From a checkpoint of a small transformer trained on Wikipedia.
Size: 15 layers, width 96, 2 heads of 64, MLP 256 GeGLU, vocabulary 8192, 2.64M parameters.
Architecture: RMSNorm before and after each block, no biases in attention or MLP.
Training: a variant of Muon for these matrices, 142M tokens, 4328 steps.
Each number is 128 + 24 x the weight over its row's rms, rounded and kept within 0 to 255. Layers, rows and columns count from 0. The size above them is the row's rms in percent of the matrix's.

# layer 12 MLP up, 256x96, rms 0.175, rows 216-239, columns 0-95
size [ 96  96  99  98 112 101 107  95 101  99 117 107 110  93  93 100  98  92  92  96  97 102 102 117]
[[123 134 121 118 165 127 131 154 148 121 111  94 122 137  73 192 165 209 127 160 102 163 164 130 106 131 140 100 117 112 113 107 138 151 160 111 137 168  94 125 117 127 136 122 113 158 174 117 142 118 118  94 138 132 111 126  93 119  91 134 105 119 164 103 105 118 121 121 122 132 110 124 179 136 148 151 117 142 135 113 121 130 138  69 121 148 129 161 129 120 136 164 128 129  89 135]
 [134 117 121 142 116 150 108 132 148 100 137 110 107  82 120 147 138 124 151 116 104 131 135 138 137 169 153 150 115 124  79 179 171 145 101  95 138 123 112 117 160 131 119 123 130 143 119 157 113  86 120 143 124  82 122 115 125 134 197 182 153 145 118 163  97 101 113 118 171 159 140  84 139 171 156 116 121 116 148 145  89 114 121 133 122 154 145 138 154 140 124 130 187 128 107 122]
 [135 151 108 148 173 129 110 160 112 140 101 144 119 115  90 116 122  97  96 187 195 126 114  99 128 142 134 149 145 120 128 117 108 147 144 166 134 114 130 140 145 131 187 150 159 127  94 152 132 137 150  92 142  97 134 150 142 154 144 122 112  86 111 122 127 114 120 127 122 113 114 139 154 103 125 146 149 190  92 145 112 111 110  95 127 143 133  92 105  94 102 133 111 140 163  82]
 [126 108 152 126 146 111 106 129 155  96 109 139 134 134 124 120 145 140 117 134 122 103 163 113 176 152 106 124  91 104 155 140 150  86 130  68 142 136 119 110 126 134 122 109 100 108 146 120 149 154 112 145 127 140 142 178 164 114 102 132 111 167 146 173 109 121 108 109 119 177 138 115 148 120  94  89 100 140 162 175 120 129 127 137 114 150 103 116 106 175 133  53 131  96 115 126]
 [167 132 168  95 142 105 138 114 102 137 118 168 136 152  95 156 122 154 194 160 135 165 141 128 126  98 119 111 193 152  89 114 131 157 151 141 136 167 127 133 109 128 151 129 115 123 112 108 137 105 110 111 142 154 125 138 155 136 106 113 134 125  92  84 165 111 149 136  73 149 107 135 129 119 134 151 121 103 148  91 156 152 151 111 119 125 118 149 116 128  85  90  85 124 139 117]
 [125 137 161 103  99 133 117 136 136 112  76 148 134 123 106 112 107 145 145 110 155 154 106 103 120 125 143 133 129 120 137 129 107 126 103 159 122 119 113  96 121 111 105  84 178 160 122 130 133  73 116 129 113 163 121 119 155 114 107 142 130 121 112 105  90 136  70 126 134  87 105 123  95 181 108 110 116 138 113  93  91 156 121 139 172 162  98 128 178 182 157 154 121 117 127 124]
 [122 101 127 152 143 140  79 134  83 127 123 128 157  95 153 116 136 112 147 145  77  95 126  94 136 141 159 179 121 121 170 119 136 133 140 101 163 145 161 126 124 150 100 145  87 140 102 137 117 102  86 147  88 131 139 121 126  90 138 134  91  89 187 128 163 146 133 143 118 132 116 134 143 139 154 140 161 191 159 119 148 108  97 131 113 152 105 141 134 132  99 142 105 137 138 126]
 [133 141 146 119 103 147 125 165 148 124 139 180 145 176  85  65 108 124 142 124 119 135 101 129 124 129  96 141 134  97 149 141 124 142 129 117 103 118 121 113 131 155 138 135 178  92 123 122 134 172 120 122 172 125 116 147 125 116 135 107 121 100 142  79 116 139 111  94 106 144 151 172  70 130 131  93 121 146  82  98 127 188 133 146 134 138  94 117 145 150 127 121 144 164 148 157]
 [148 150 132 134 126  69 139 160 134 132 124 178 188 123 154 143 176 124 129 154 132 118 114 152 161 173 111  95 153 145 121 131 106 135 131 124 127 154 194 162 118  94 146 151  82 111 114 155 139 144 126 107 148 130 184  97  90 182 111  96 139 130 135 145 127 132 137 158 106 112 118 145 135  99 107 123 115 147 143 156 130 127 113 172 122 125 152 120 116 126 104 118 104 126 118 111]
 [ 99 158 136 170 109 109 121 167 117  92 133 116  88 113 150  92 131 117 103 129 121 142 131  89 140  51 128 137 136 107 144 116 117 124  76 112 129 113 173 138 119 125 112 158 110 155 184 106 127 124 145 158 141 123 118 108 134 123 163 123 139 127 132 153 137  98 111  94  94 140 111  90 116  97 152 162 127 139 148 120 138 154 142 109 100 187 180 163 128 129 130 116 101 127 139 136]
 [ 91 118 122 163 116 162 134 105 130 123 164 150  71 152 131  99 104 107 148 132  88 100 121 139 138 160 129 130 142 144 136 120 162 119 124 121 119 113 130 171 168 138 145 123 144 144 167 145  49  84 138 117 140  96 152 103 112  94 110 119 156 133 125 106 110 112 148 129 146  95 132  81 154 106 184 114 124 141 115 139 133 128 153 176 120 127 136 115 165 130 132 119 147 107  89 121]
 [147 142 130 100 134 155 129 137 130 111 135 159 115 132 143 111 108 133 107 121 146 111 129 165  97 112 145 121 111 115 116 135 184 154 173 184 124 130 115 113 126 132 147 145 137 162 188 105 167 111  77 135  99  75 142  98 108 119 128 142 135 156 129 130 125 187 122 136 169 141 165 114 174 140  88 118 134 180 139 120 136 136 122 153 137 111 129  91  96  96 132 107 129 151 133 140]
 [121 129 131 120 126 117 194 140 139 146 148 158 160 157 104 162 143 114  95 141 110 127 112 118 126 134 151  85 109 171 134 118 131 149 102 115 114 153 162 105 121 134 173 117 128 102  80 158 148 156 133 153 154 102 145 123 138 152 105 115  61 113 105 106 124 164 144 125 149 154  80 142 136 127 109 160 126 145 155 144 184 115 149 116 115 119 135 137 171 115 120 140 122  97 152 169]
 [102 117  77  96 139 118 131 127 129 110 145 115 166 129 126 105 162 186 123 187 133 137 102 145 142 130 102 160 107 123 130 145 152 111 155 136 133 145 139 108 154 107 170 116 150 171 139 113 143 155 101 154 145 143 128 117 139 148 107 138 132 175 159 157 121 123  73 122 117 112 152 127 120 122 132 100  97 107 110 105 117 104 120 129 110 131 111 102  87 158  80 126 152 148 118 196]
 [122 169 154 137  82 135 117 113 106 103 101 135 125  91 102 119 122 100  94 122 113 125 103  89 107 123 141 128 116 132 152 134 149 133 154  65 128  79 120 172  87 161 115 137 160  88 156 115 105 147 127 126 137 131  76 108 157  99  99 142 102  99 160 116 104 109 138 119 112 117 110  92 183 121 100  77 123 124 139 121 142 134 149 127 117 135 102 134 140  92 120 123 144 141  94 107]
 [104 148 165 157 145 112 121 108  83 108 155 156 178 112 126 126 140 154 185 134 127 161 136  90 146 147 152 140  90 152 146 104 120 128 138 147 111 106 109 140 142 119 128 164 114 121 104 129  92 124 110 153 158 140 143 103 139 183 144 130 190 134 130 128 133 117 142 161 148 154 129 136 135  92 125 151  90 128 156 154 109 136 113 119 129 107 130 175 149  80 138  91  94 134 127  92]
 [130  97 111 167 155 119 147  99 123 152 126 151 158  95 147 138 128  92 107 100 161 148 101 130 112 111 149 107  58 155  96 144 138 122  63 143 154 109 177 187 122 168  98 130 124 162 140 102 132 144 113 124  89 152 126  86 149 122 149 137 155 115 123 146  94 124 134 112  79 139 125 102 128 119 137 120 138 119 136 154 101 141 145 123 107  84 122 118 152 118 133 109 136 127 148 125]
 [149 143 148 113 131  76 179 120 117 158 150 107 104 101 124 148 133 119 106 160 124 157 127 123 134 125 101 160 121 135 134 138  82  75 125 153 165 136 133 175 146 143 138 127 152 104 126 136 128 172 112 143 103 127 128 110 133 103 143  71 110 151 153 138 135 141 143 144 109 143 126 100  96 129 142 199 121 193 111 116 117  92 105 129  78 123 151 112 124 150 143 151 127 142 116 152]
 [108 125 116 115 142 160 186 102 113  99  82 144 149 108  99 119 151  94 174 143  98 142 125 140 171 116 146 106 126 119 156 137 133 153 123 127 138 134 151 126 133 116 138 135 147 109 159 103 146 202 109 133 120 163 137  63 114 111 139 133 158 128 140 133 105 136 111 117 122 169 123 148 142 146 156 109 122 114 103  92 129 180 121  86 119 150 131 109 108 156 146  86 117 121 127 172]
 [173 127  81 119 132 151 124 112 139 120 138 127  79 127 128 122 129 146 120  95 145 126 132 171 138 105 150 106 119 155 121 102 119  66 137 115 146 119  80 134 191 137  83 122  98 110  94 172 169 154 143 134 158 162 121 154 144 134 123 142 138 135 153  93 120 137 106 136 157 110 167 134 112 161 183 130 155 132 140 124 106 159 113 121 120 138  93 132 108 129 168 133 145 110 157 136]
 [142 132  95  85 176 135  87 141 164 127 137 111 100 113  72  65 131 125 129 128 116 137  93 130 168 146 181 153 106 125 144 155 122 139 112 145 122  80 142 103 121 120 129 147 131 134 144 107 161 113 142 122 132 117 143 121 131 145 132 133 116 100 118  99 150 126  66 143 132 125 144 140  96 164 133 181 148 126 134 126  89 109  90 140 152 135 105 128 112 159  94 116 157 161 140 157]
 [129 143 135 110 127  97 122 123 130  82 149 174 124 124  90 123 155 152 117 135 133 135 164  77 153 113 133  81 136 151 129 176 115 132 127 102 180 129  88 167 122 148 147 107 112 124 135  97 149  91 128 118 140 111 136 133 143 136 165 155  96 130 126 110  93 124 139 185  99 126 106 141 134 177 115 142 113 110 124 140 143 155 142  73 133 115 130 135 117 174 176 121 131 114  93 149]
 [ 74 136 160  70 147 142  81 132 155 139 137 117 131 168 138 130 120 142 101 121 112 112 132 100 170 113 125 110 114 124 111 133  77 129 153  98 118 138 134 130 137 173 143  88 117 126 111 109 116 116 120 161 129 141 141 115 116 157 172 110  84 118 123 129 119 112  82 135 173  92 122 177 129  96 127 116  98 140 159 113 128 100 155 162 118 138 150 138 176 108 116 105 127 156 163 146]
 [114 134  93 106 144 108  87  93 163 123 146 136 107 131 127  95 135 137 147 114  93 109 159 158 145 110  84 141 131 146 203 103 149  84 132 131 131 108 161 150 162  83 126 168 104 141 138 119  97 126 113 152 108  86 100 121 106 153 128  95 127 129  99 146  84 152 148 118 129 121 101 160  93 112 161 124 146  99 153 128 133 131  95 119 139 123 133 113 122 150 162 115 161 144 137 153]]
# layer 12 MLP down (transposed), 256x96, rms 0.199, rows 216-239, columns 0-95
size [ 93  91  96  94 109  99  99 106  96 105 113 109 105  94  94  97 100  89 100  99 107 107 101  99]
[[129 128 126 141 108 143 120 115 108 120 150 117 117 136 131 121 121 137 160 120 144 146 109 179 159 115 103 136 160 164 127 155 124 142 104 111 147 113 143 151 115 146 105 151 199 121 113 117  98 111 151 120 126 131 144 149 130  85 181 127 106 116  96 137 130 116 115 139 135 160 177 116  68 101 154 122 188 162 155 103  84 117 112 133 131 126 137 127 128 133 100 121 118  79 184  97]
 [131 155 151 123 114  99 138 139 125 106 161 122 141 121 141 154 137 157 130 115 136  92 110 100 117 122 115 111 138  76 163 170 107 149 146 111 103 126 110 103 134 106  98 162  32  87 164 135 188 174 116 110 141 186 115 131  95 145 117  85 109 103 152 119 115 119 127 150 133 133 116 127 141 128  92 155 116 136 122 114 123 156 121 132 107 130 117 133 118 120 146 154 137 111 119 100]
 [102  80 163 106 136  94 148 130 113  94 148 159  87 131 140 149  95 132 136 191 161 105 109 133 118 134 119 122 178 159 130 134 120 158 119 136 148 117 117  95 129 106 150 137 115 131 164 121  92 131 115 115 126 145 135 148 139 157 108 178 122 104 171 134 124 110 152 100 143 133 154 184 101  96 137 114 132 131 113 136 112 135 115 134 121 116 135 101 132 121  89 154 137 199 110  86]
 [ 77 130 127 170 101 131 135  89 141 129 111 124 157  84 120 200 136 132 145 140 146 101 139 109 116 114 152  83 141 150 103 169 164 126 101 144 136 144  76  97 121 101 133 111  78 161 134 128 138 104 139 167 125 123 172 127 131 134 113 108 132 123 156 100 156 117 125 115 138 141 126 129 125 112 124 186 122 119 145 130 150 124 175 145 110  84 147 128 113 131 148  98 108 115  93 111]
 [143 127 122  56 118  74 122 126  98 123 120  96 133 142 136 122 137 147  86 121 130 180 129 131 125 162 105 142 119 101 147 122 119 124 104 120 146 141 136 122 117 151 137 109 167 141 114 153 163 165 139 142 105  68 148  87 137 107 145 161 121 124 141 134 125  87 147 147 114 117 122 136  54 156 105 104 115 131  84  93 106 122  95  92 116 155 158 136 113 141 133 165 128 134 123 142]
 [129 152 132 166  93 131 108 147 168 180 176 148 151 116 121 119 119 151  94 144 103 141 108 155 161 167 136 139 115 127  98 124 135 120 113  91 126  99 140 120 153 171 132 141 146 145 125 170 178 146 171 123 126 138 165 116 116 114 128 110 110 123 145 142 139 113 156 126 186 127 101  94 154 157 135 104 126 151  95  97 156  90 111 135 132 151 145 122 120  99 133 102 130 175 104 160]
 [125 155 148 158  94 111 110 117  89 136 128 129 109 144 123 134 135 107 177 128 133 104 113 148 175 126 127 132  86 146 101 146 172 146  94 153 109 128 154 116 109 125 125  84 119  90 104 134 152 141 105 160  94 122 125 134 122 163 109 136 135 125 181 113 135  74 111 122 108 118 190  88 113 124 103 142 163 135 110 129 130 151  91 134 122 130 123  88 156 140  91 111 113 172 121  90]
 [113 144 102 162 102 112 124 106 105 129  97 110 116 151 117 156 132 125 135 142 183 109  74 151 131 113 124 153 128 106 103 144 121  92  70 124 109 175  92 120 121 153 100 147  87 110 162 110 135 123 133 164 136 158 139 110 129  80 141 113 151 112  86 107 127 113 134 124 106  98 101 127 147  90 107 126 142 103 153 113 128 125 185 179 126 135 112 110 121 127 174 116 120 115 139 155]
 [163 176 177 124 123 129 111 114  89 132 123 101 138 100  93 137 122 100 144 137 177 136 119 119 128 137 167 134 127  87 120 156 134 160 134 105 121 196 154  83 120 115 139 130 168  98 134 112 125 121 121 104 115 118 108 127 124 129 134  95 131 101 101 128  91 150 107  99 118 145 103 149  86 106 133 120 114 121 141 139 134 138 135 153  92 146 110 186  96 141 107  99 118  89 110  80]
 [126 125 145 126 123 206 117 145 140 133 145  83 107 129 117 142 144 133 112 129 115  87 111 148 105 133 108 115  78 115 154 150  91 165 122  95 120 101 120  86 127 149  94 185 138 158 129 181 117 125 128  88 136 151 138 120 129 130 101 127 103 132 146 123  91 166 144 156  83 148 142 118 157 156 147 148  98  99 137 115 179 107  90 138 116 115 105 139 116 108 143 133 132 134 143 149]
 [121 129 166 111 102 159 119 162 159 135  50 126 131 145  99 194 122 132 107 158 130 119 137 128 140 167 101 145 101 143 144  98 119 124 175 101 131 128 126 129 139 129  97 170 110 164 121  99 142 119 131 113 150 148 138 113 163 177 133 167 123 128 139 168 110 113 108  61 162 100 135 128 138 105  95 149 149 157 117 135 118 148 138 116 130 151 132 131 147 158 118 134 107 120 144 146]
 [130 154 124 121 167 140 137 163 118 123 123 100 138 108 124  84 130 146  83 129 134 118 140 137 154  92 144 131 139 152  93 163 153 121 135 167 127 121 165 147 150 132 171 153 103 145 144 115 138 148 158 109  93 121 134 123  96 124 113 133  97  94 160 112 103 121 126  60 110 155  52 119 121 145 176 120 153 126 144 144 141 167 133 139 103 146 136 100 136 156 140 152 115 150  83 119]
 [153 101 173 130  93 137 145 160 123  88 132 160 126 149 152 134  97 163 109 108 147 131 120 147 138 153 150 120 109 110 105 136 136 140 103 147 148  89 155 162 161  97 129 133 134 118 158 137 110 136 164 152 126 158 155 119 127 127 105 126 123 154 114 119 176  78  74 117 137 134 107 134 128 139 140 115 114  88 112 138 178 132 128  93  94 143 112 169 140 101  76  83 155  99 127 107]
 [145 130 126 126 125 101  99 144 121 107 100 126 156 108 136 111 103 125 113 127  92  87 141  85 103 125 136 137 146 104 105  95 132 142 106 114  85 142 137  99  96 118 123 118 133  97 162 114 159 142 128 162 118 129 108  89 132 139 138 140 161  78 133 115 135 123 136  90  85 134  95 106 116  98 118 180 120 121 157 118 144 188 136 161  85 126 111 108 139 126 178 170 104  91 143  93]
 [103 123 152 149 127 162 156 126  89 128 147 130  91  98 121 143 119 109 140 159  94 147 119 117 138 153 145 122 123 122 137  88 117 106 143 121 100 152  91 127 117 149 141 110 122 146 158 125 121  93  62 136 138 116 111 129 146 114 142 212 135 105 136  86 118 105 150 123 143  97  88 110 107 105 154 156 127 118 154 106 161 110 127 113 140 121 117 105 155  62 131 148 115 146 169 161]
 [159 163  89 109 142 182 114 160 149 182 130  77  95 117 161 111 126 125 114 143  93 142 152 132 126 112 105  89 122 103  96 113 112 114 124 140 145 140 124 119 160 112 109  96 121 147  96 121 130  92 139 155 127  99 116 108 130 104  98 137 134 101  93 118 173 107 158 105 149 152 143 134  52 142 123 138 137 108 123  82 146 118 103  95 126 135 105 132 111 113 157 155 120 122 135 140]
 [114 153 108 129  77 122  98 135 175 128  82  76 116 124 139 161 113 138 147 141 127 105 136 140 172 134 115 145 128 148 147 158 136 129 164 143 135 122 116 111 134 137 132 102 100 107 110 163 104 112 103 134 134 140 111 157 121 123 182 155 190 156  97 161 105  84 148 123 135 108 101 142 117 136  87 140 165 155 128 119 136 107 130 144 126 154 179 141  99 104 153 162 131  84 129 127]
 [134 111  64  96 155 158 155 146 123 105 131 152 120 126 123 176  82 170 153 131 110 134 125 117 128 146  84 140 172 106 161 139 110 135 184 105 117 116 123 125 151 115  87 152 150 113 142 145 161 108 151 162 148 130 134 136 103 128 124 159 170 192 130 102  85 105 127 123 129 131 100 118 129 121 134 163  98 128 128 168  97 112 131  98 110 108 117 132 160 126 102 121 108 119 129 135]
 [101 136 104 104 122 128 162 104 120 125 136 147 163 111 121 106 103 145  76  99  88 123 141 183 149 151 136 161 104 118 125 142  88 159  69 131 146 129 135 142 106 120 135 134 118 146 134 149 105 130 182 135 136 168  99 154 130  74 116 152 148 114 138 112 115 104 140 145 138  94 152 103 115  98 129  98 162 144 141 151 161 143 151 193 115 117 152 131 126 148 103 142  98 122 109 122]
 [ 92 125 107 110 121 180 146 116 145 129 119 125  94 142  98 180 126 182  79 145 145 155 108 129 119  95 111 129 157 148 120 163 108 117 164 162 114 145 122 162 134 119 123 120  91 114 133 185 105 112 136 117  73 158 120 101 153 103 132 124 102 150 138 151 126 111  80 138 118 124 136 154 126 117 148 153 124  86 114 101 147 166 153  99 100 142 153 147 125 152 136 112 125 149 161 140]
 [118 143  89 136  91 108 160 142 107 139 118 144 137 175 116 136  94 188 129 129 127 145 118 149 177 152  91 182 136 115 103 167 106 129 125  96 133 132 136 141 139 124 125 117 173  99 130 160 128 141 104 166  83 144 172 141 146  97 132 100 113 105 164 124 110 120 164 135 129 151 113 148 117 119 173 106 138  94 115 115 134 121 127 123 153 106 131  64 140 111 118 142 127  99 156 120]
 [ 84 143 153 134 119 101 133 132  96 131 155 144 140 139  99 103 130 116 147 115 164 155 125 154 138 123 118 147 156  92 109 141 117 180 148 120 144 124 170 160 115 129  97 150  81 151 150 155 139 114  95  53 149 128 150 103 151 141 143 176 114 109 157  85 139 127 118 130 139 134 104 136 120 135  83 132 142 136 138 101 126 172 132 137 110 142 140 100 138 108 154  90  93 142  79 143]
 [135 142 128 128 166  78  71 158 122  97 138 150 135 137 109 113 111 153  80 126  85 135 149 114 123 133 153 105 162 169  83 126 101  97 136 101 111 135 127 135 122 147 148 104 127 131 165 149 144 129 163 158 144 118 111 144 150 176 137 101 109  84 122 159 143 110 127 124 145 101 156 174 131 119  95  81 132 121 140 134 118 138 122 120 141 133 126  90 142 151 100 154 143 170 170 110]
 [156 133 119 134 150 145  97  89 113 122  94 191 106  92 133  56 172 140 125 136 112  96 123 116 147 127 121 139 129 170 128 152 131 106 160 109 146 127 152 102 117 139 163 124  86 146 143 122  95 123 133 130  88 136 128  80 165 154 144 150 157 113 116 137 136 130 161 114  97 174 128 128  99 153 130 121 136 140 137 144 128  64 129 166 123 113 143 129 151 119 138 161 148 122 142  99]]
# layer 12 MLP gate, 256x96, rms 0.163, rows 217-240, columns 0-95
size [ 96 104 105 108 104  89  89  97  97 102 103 103 102  91  99 101 101 101  98  98 115 104 101  94]
[[109  91 127 121 146 151 120 145 125 147  50 173 111  90 122 132 146 140 106 113 146 116 159 161 124 139 104 130  91 145 106 114 135 127 122 131  97 164 150 131 114 165 132 126  91 148  82 136 105 153 104 120 151  90 137 152 143 131 132 120 106 103 159 117 125  95 120 172 109 141 134 147 164 115 126  91 132 125 112 169 124 125 149 189 139 115 138 124 146 164 106 113  91 149 137  79]
 [119 166 121 111 158 131  89 120 142 172 101 141 128 137 111  72 169 126 110 120 158 160 113 161 123 159 145 153 161 111 138 100  87 154 143 138 132 151 101 167 112 134 123 111 131 132  84 133 142  86 147 135 122 106 133 126 115 140 181 135 127 120 151 120 142 136 105 129 110  79 100  93 105 173 174 106 118 181 120 127 118  97 103 128 143  78 128 132 118 144 128 141 151 156 125 136]
 [135  94 166 101 121 121 155 103 125 180 109 131 130 108 127 147 150 137 116  77 145 114 122 100 121 130 120 153  79 141 122 133  80 105 143 114 142 156 134 162 133 170  96 165 150 125 162 114 148 150 151  85 101 151 128 155 136 110 121 115 163  99 138 116 105 112 110 137 143 104 141 126 135 144 194  82 123 109 120 140  72  96 144 125 123 129 175  93 138 118  96 128 123 116 114 126]
 [125 151 128 178 169 132 134 147 174 169 120 121 104 114 138 101 163 127 109  92 106  99 104 138 123 123 108 147 108 114 187 133 130 110 116 131 146  84 141 118 134 103 120 138 120 166 160 148  97 170 143 136 119  86 102 146 160 142 147 113 124 129 161 149 118 128 132 125 126 137 102 132  90 118 157 126 168 136  94 154 141 121 144 135 139 164 143  75 172 131 177 148 167 157 118 135]
 [137  88 143 128 138 181 131 127 120 157 171 105 123 122 147 106 164 164 127 118 162 137 160  94 137 134 119 134 164 109 130 135 159 141 107 107 157  90 140 155 143 165 131 150 107 171 152 136 118 124 124 162 148 142 144 105  98 133 177 140  89 144 134 135 154 125 145 129 150 114  88 104 163 105  97 169 132 149 134 122 160  94 144  98 166 167 164 133 123 101 106 125 136 139 137 175]
 [133  65  98 173 132 168  99 145 118 101  94 122 160 117 141 151 155 113 128 144 131 127 122 138 109 159 105 152 169  41 130 114 130 144 148  98 103 107 131 118 181 161 139 175  93 117 105 146 114 114 162 120 112 131 123 118 119 107 158 126 117 128 119 129 136 124 123 142 121 109  97 126 129 119 143  96 144 123 131 133 116  86 154 120 106 103 121 171 144 122 120 150 117  99 108  76]
 [133  63 134 125  99 122 101 139  99 129 139 158 142 133 124 135 134 115 144 118  74 133 145 109 116 127 121 117 101 112 110  80 134 149 122 110 104  97  92 163 151 108 127 116 165 127 140 197 124 116 155 121 141 140 184 172  80 110 141 130 130 141 137 131 116 145 129 124 161 135 149 119 126 143 155 167 117 135 102 131 158 178 107  85 110 107 149 144 139  99 115 128 118 108  74 140]
 [167 137 147 119 116  93 135 100 172  83 116  94 112 124 131 139 148 141 130 117 110  85 119 153 170 158 137 160  99 137 129 155 112 102 152 165  87  81 136 150 111 164 101 135 126 133 169 136 106 130 116 119 112 110 109 131 160 132 129 121 129 117 138 110  91  77  87 117 155 119 148 149 161  96 139 106  83 149 106 159 109 166  98 129 137 161 144 122 132 137 160 123 114 104 158 105]
 [138 178 127 152 165 125 125  88 118 153 106 178 150  90  90  94 156 106 146 150 102 183 136 109 130 145  98 152 113 120 114 128 133 137 176 150 110  99 128 118 104 132 115 149 135 106 152 124 106 113 102 104 127 115 103 128 151 111 133 111 140  81 153 182 123 169 143 157 177  97 114 100 115 134 118 108 137 155 126  87 132 120 151 146 121 151 141  98 108 111 144 153  94 104 133 136]
 [133 102 102 152 158  98 177  88 127 111 174 133 125 136 138 108 146  97 160 113  98 122 110 129 132 133 143 133 150 115 110 137  87 131  98 134 129 123 115 146 158 150 116 124 143 153 153 138 131  71 155 126 128 121 103 154 124  98 142  84 109 144 114  55 132  93 137 160 131 161 114 112 108 114 212 132 108 140 116 111 133 110 104 148 140 104  93 134 106 118 120 127 150 126 101  96]
 [145 135 115 143 113 149 136 149 160 116 129 142 122 139 145 112  96 113 104 120 178 117 109 140 156 114 105 135 103 140 143 156 115 178 122 151 136 167 145 115 122 102 102 136 151 144 138 176  78 131 128 103 142 147 170 126  68 115 136 129 148 134 111 132 165 125 136 118 158 128  69  74 103 117 134 108 112 115 130 106 181 148 129 132 141 117 164 132 129 122 125 153 146 199 100 107]
 [137 108 147  90 110 124 113 134 112 105 101 160 134 161 176 120 149  79 118 128 124 102 134 113 129 115 107 103 118  97 120 142 127 111 147 185  82 123 121 139 123 125  98 139 130  97 161 101 122  96  91 162 116 165 124 137 158 116 156 140 128 170 170 113  75 135 139 108  99 140 103 145 108 160 124 108 122 124 163  89 131 129 133 135 102 101 118 109 169 153 148 138  82  87 134 107]
 [136 153 144 120 151  86 137 202 136 145 102 120 151 108 162 134 111 134 110 160 140 135 162 140 153 138 152 125 114 168 141  92 170 171 130 138  87 187 138 157 108 104 121 125 143 118 105 114 108 157 164 122 135 114 120 179 160 142 118 125 128 128  85 127 154 133 110 115 114 111 111 104 122 117 161 118 144 119 168 144 146 135 151 136 106 127 145 131 116 109  81  64 142 126 130 138]
 [164 120 143 122 141 157 136 136 127 163 132  99 141 146 130 144 126 160 122 107 115 145 115 103 107 136 123 122 113 111 135 100 150 111 122 124 134 121 151 128 152 144 102 132 135 142 126 169 146 141 132 160 148 115 164 153 123  86 173 142 129  70 121 101 161 153 156 116 197 102 147 125 118 133 130 113 104 130 119  92 198  95 148  87  58 121 110 113 143 120  78 132 108 135 131 143]
 [125 144 153 160 154 167  85 164  96 166 112 177 137 110 121 117 121 144 140 138 110 144 121 142 103 142 120 179 106  85 126 138 140  90 168 132 131 153 141  96 151 141 126 142 130 150 139 114 154 162  99 105 133 104 123 143 159 142 106 103 102 131  97 145 123 101 123 101 120 148 118 135 171 175 169 119  84 117 140 166  94 113 145 110 129 114 111 108 124 139 120  69 139 122 166 112]
 [143 135 129 148 136 153 119 123 140 112 146 129 152 133 136 139  93  96 110  83 156 142 151 137 151 142 136 143 107  92 155 127  95 127 127 112  74 138  90 129  96 123  84 139 126 126 138  78  95 123  69 167 131 102 113 118 139 129 113 128 138  73 104 140 136 106  69 105  95 120 151 118 167  98 125 119 108 155 154 115 145 158 125 139 124 150 126 156 156 111 126  72 125 161 142 157]
 [112 129 109  91 145 117  71 138 103 117 122 136 121 136 124 109 151 109 180 112 154 108  95  94 139  80 128 144 139 153 141 125 144 134 165 139 124 138 137 101 103  90 143 131 123 128 138 109 175 165  93 115 112 127  91 125 147 126 127 158 129  70 127 115 107 111 149 147 141 114 120 158 143 153 155  78  93 165 114 114 141 108 159  83 127 162 166 127 142  98 105 102 107 164 140 141]
 [139 132 115 141 146  55 133 176 103 148 150 132 138 117 116 121 148 152 125 153 135 103 130 138 126 112 134 104 172 135 133 110 121 120 109 118 122  94 128 137 130  99 106 102 136 113  95 122 159 105 150 157 137 101 108 142 199 146 120 170 137 113  98 161 114  80 118 153 126  70 127 142 129 126 133 134  87 155 114 128  78 143 152 142 111 181 107 115 137 130 151 101 121 105  95 148]
 [119 161  81 141  85 138 162 148 160 158 103 127 155 130 105 130 144 119 136 133  96 177 128 160 109 122 102 125 124 141 146 114  87 127 141  89 163 143 118 145 194  80 111 128 125 103 147 151 129 108 142 114 101 127 140 172 123 137 120 117 118 136 148 123 118 100 124 106 144  97 128 147 105 148 160 135 110 139 106 118 118 131 140  88  63 166 138 165 128 117  99 176 156 144 117 145]
 [146 105 137 122 165 133 108 151 110  95 133 104 118 133 168 152 138 112 146 111 171 123 136 135  80  82 105 124 149 131 104 144 169 143  81 114 132 124  71 118 124 107 125 100 100 124 117 111  81  97 157 141 137 108 106 138 122 114 143 110 115  88  91 158  94 106 179  97 129 122 100 140 142 136 116 115  92 136 177 125 134  98 180 137 104 110 141 105 139 148 116 114 116  91 139 119]
 [124 112 106 150 126 138 176 122  91 147 144 124 168 121 181 136 152 141 118 156 142 152  90 125 139 122 129  81 119 111 117 104 113 150 139 123 114 157 158  76  92 137 103 105 122 138 163 131 150 145 106 139 166 152 134 148 154 106 103 115 138 125 136 102  65  87 137 138 123 126  96 134 106 186  78  95  94  91 131 136  96 125 130 155 119 130 127 126 151 107  99 128 134 116 159 130]
 [117 132 122 129 125  94 137 132 149  96 103 162 146 158 119 123 122 119 122 127 138 109 125 163 115 173 134 142 177 164 157 156 128 172 156 135 108 127 179  98 116  97 123 104 137 118 103 110 105  96 104  89 118 165 109 137  90 122  90 141 114 168 128  91 104 116 141  87 133 141 103 115 116 110  98 142  91 131 134 144 154 118 113 150 100 119 131 122 102 178  87 157 129 170 108 162]
 [115 127 106 109  99  96 140 119 117 157 141  96 125 160 116 134  95 141 168 121 207 126 127 134 142 127 165 143 124 163 106 104 155 131  96 153 146 176 124 165 135 166 115 149 163 164 132 168 127 122 123 103 124 109 144 167 106 128 135 146 102 113 115  92 140 149 147 146 128 134 121 126  99 145 107 143 105  99 163 144 154 181 169 126 124 175 151 148 141 160 119 119 112 114 139 145]
 [133 134 121 142 127 131 121 131 132 142 131 134 114 132 118 178 131 134 112 118 138 155 152 114 136  87 138 116 146 168 140 149 101 112 116 107  79 151 114  94 101 166 144 128  95 104 125  94 117 135 117 144 111 165 125 146 179 155 151 143 164 113 142 122 174 139 149 100 121 115 146 113 116 139 141 112  84 174  91 122 119 129 180 155 117 181 138 166 152 163 103  81 138  93 169 126]]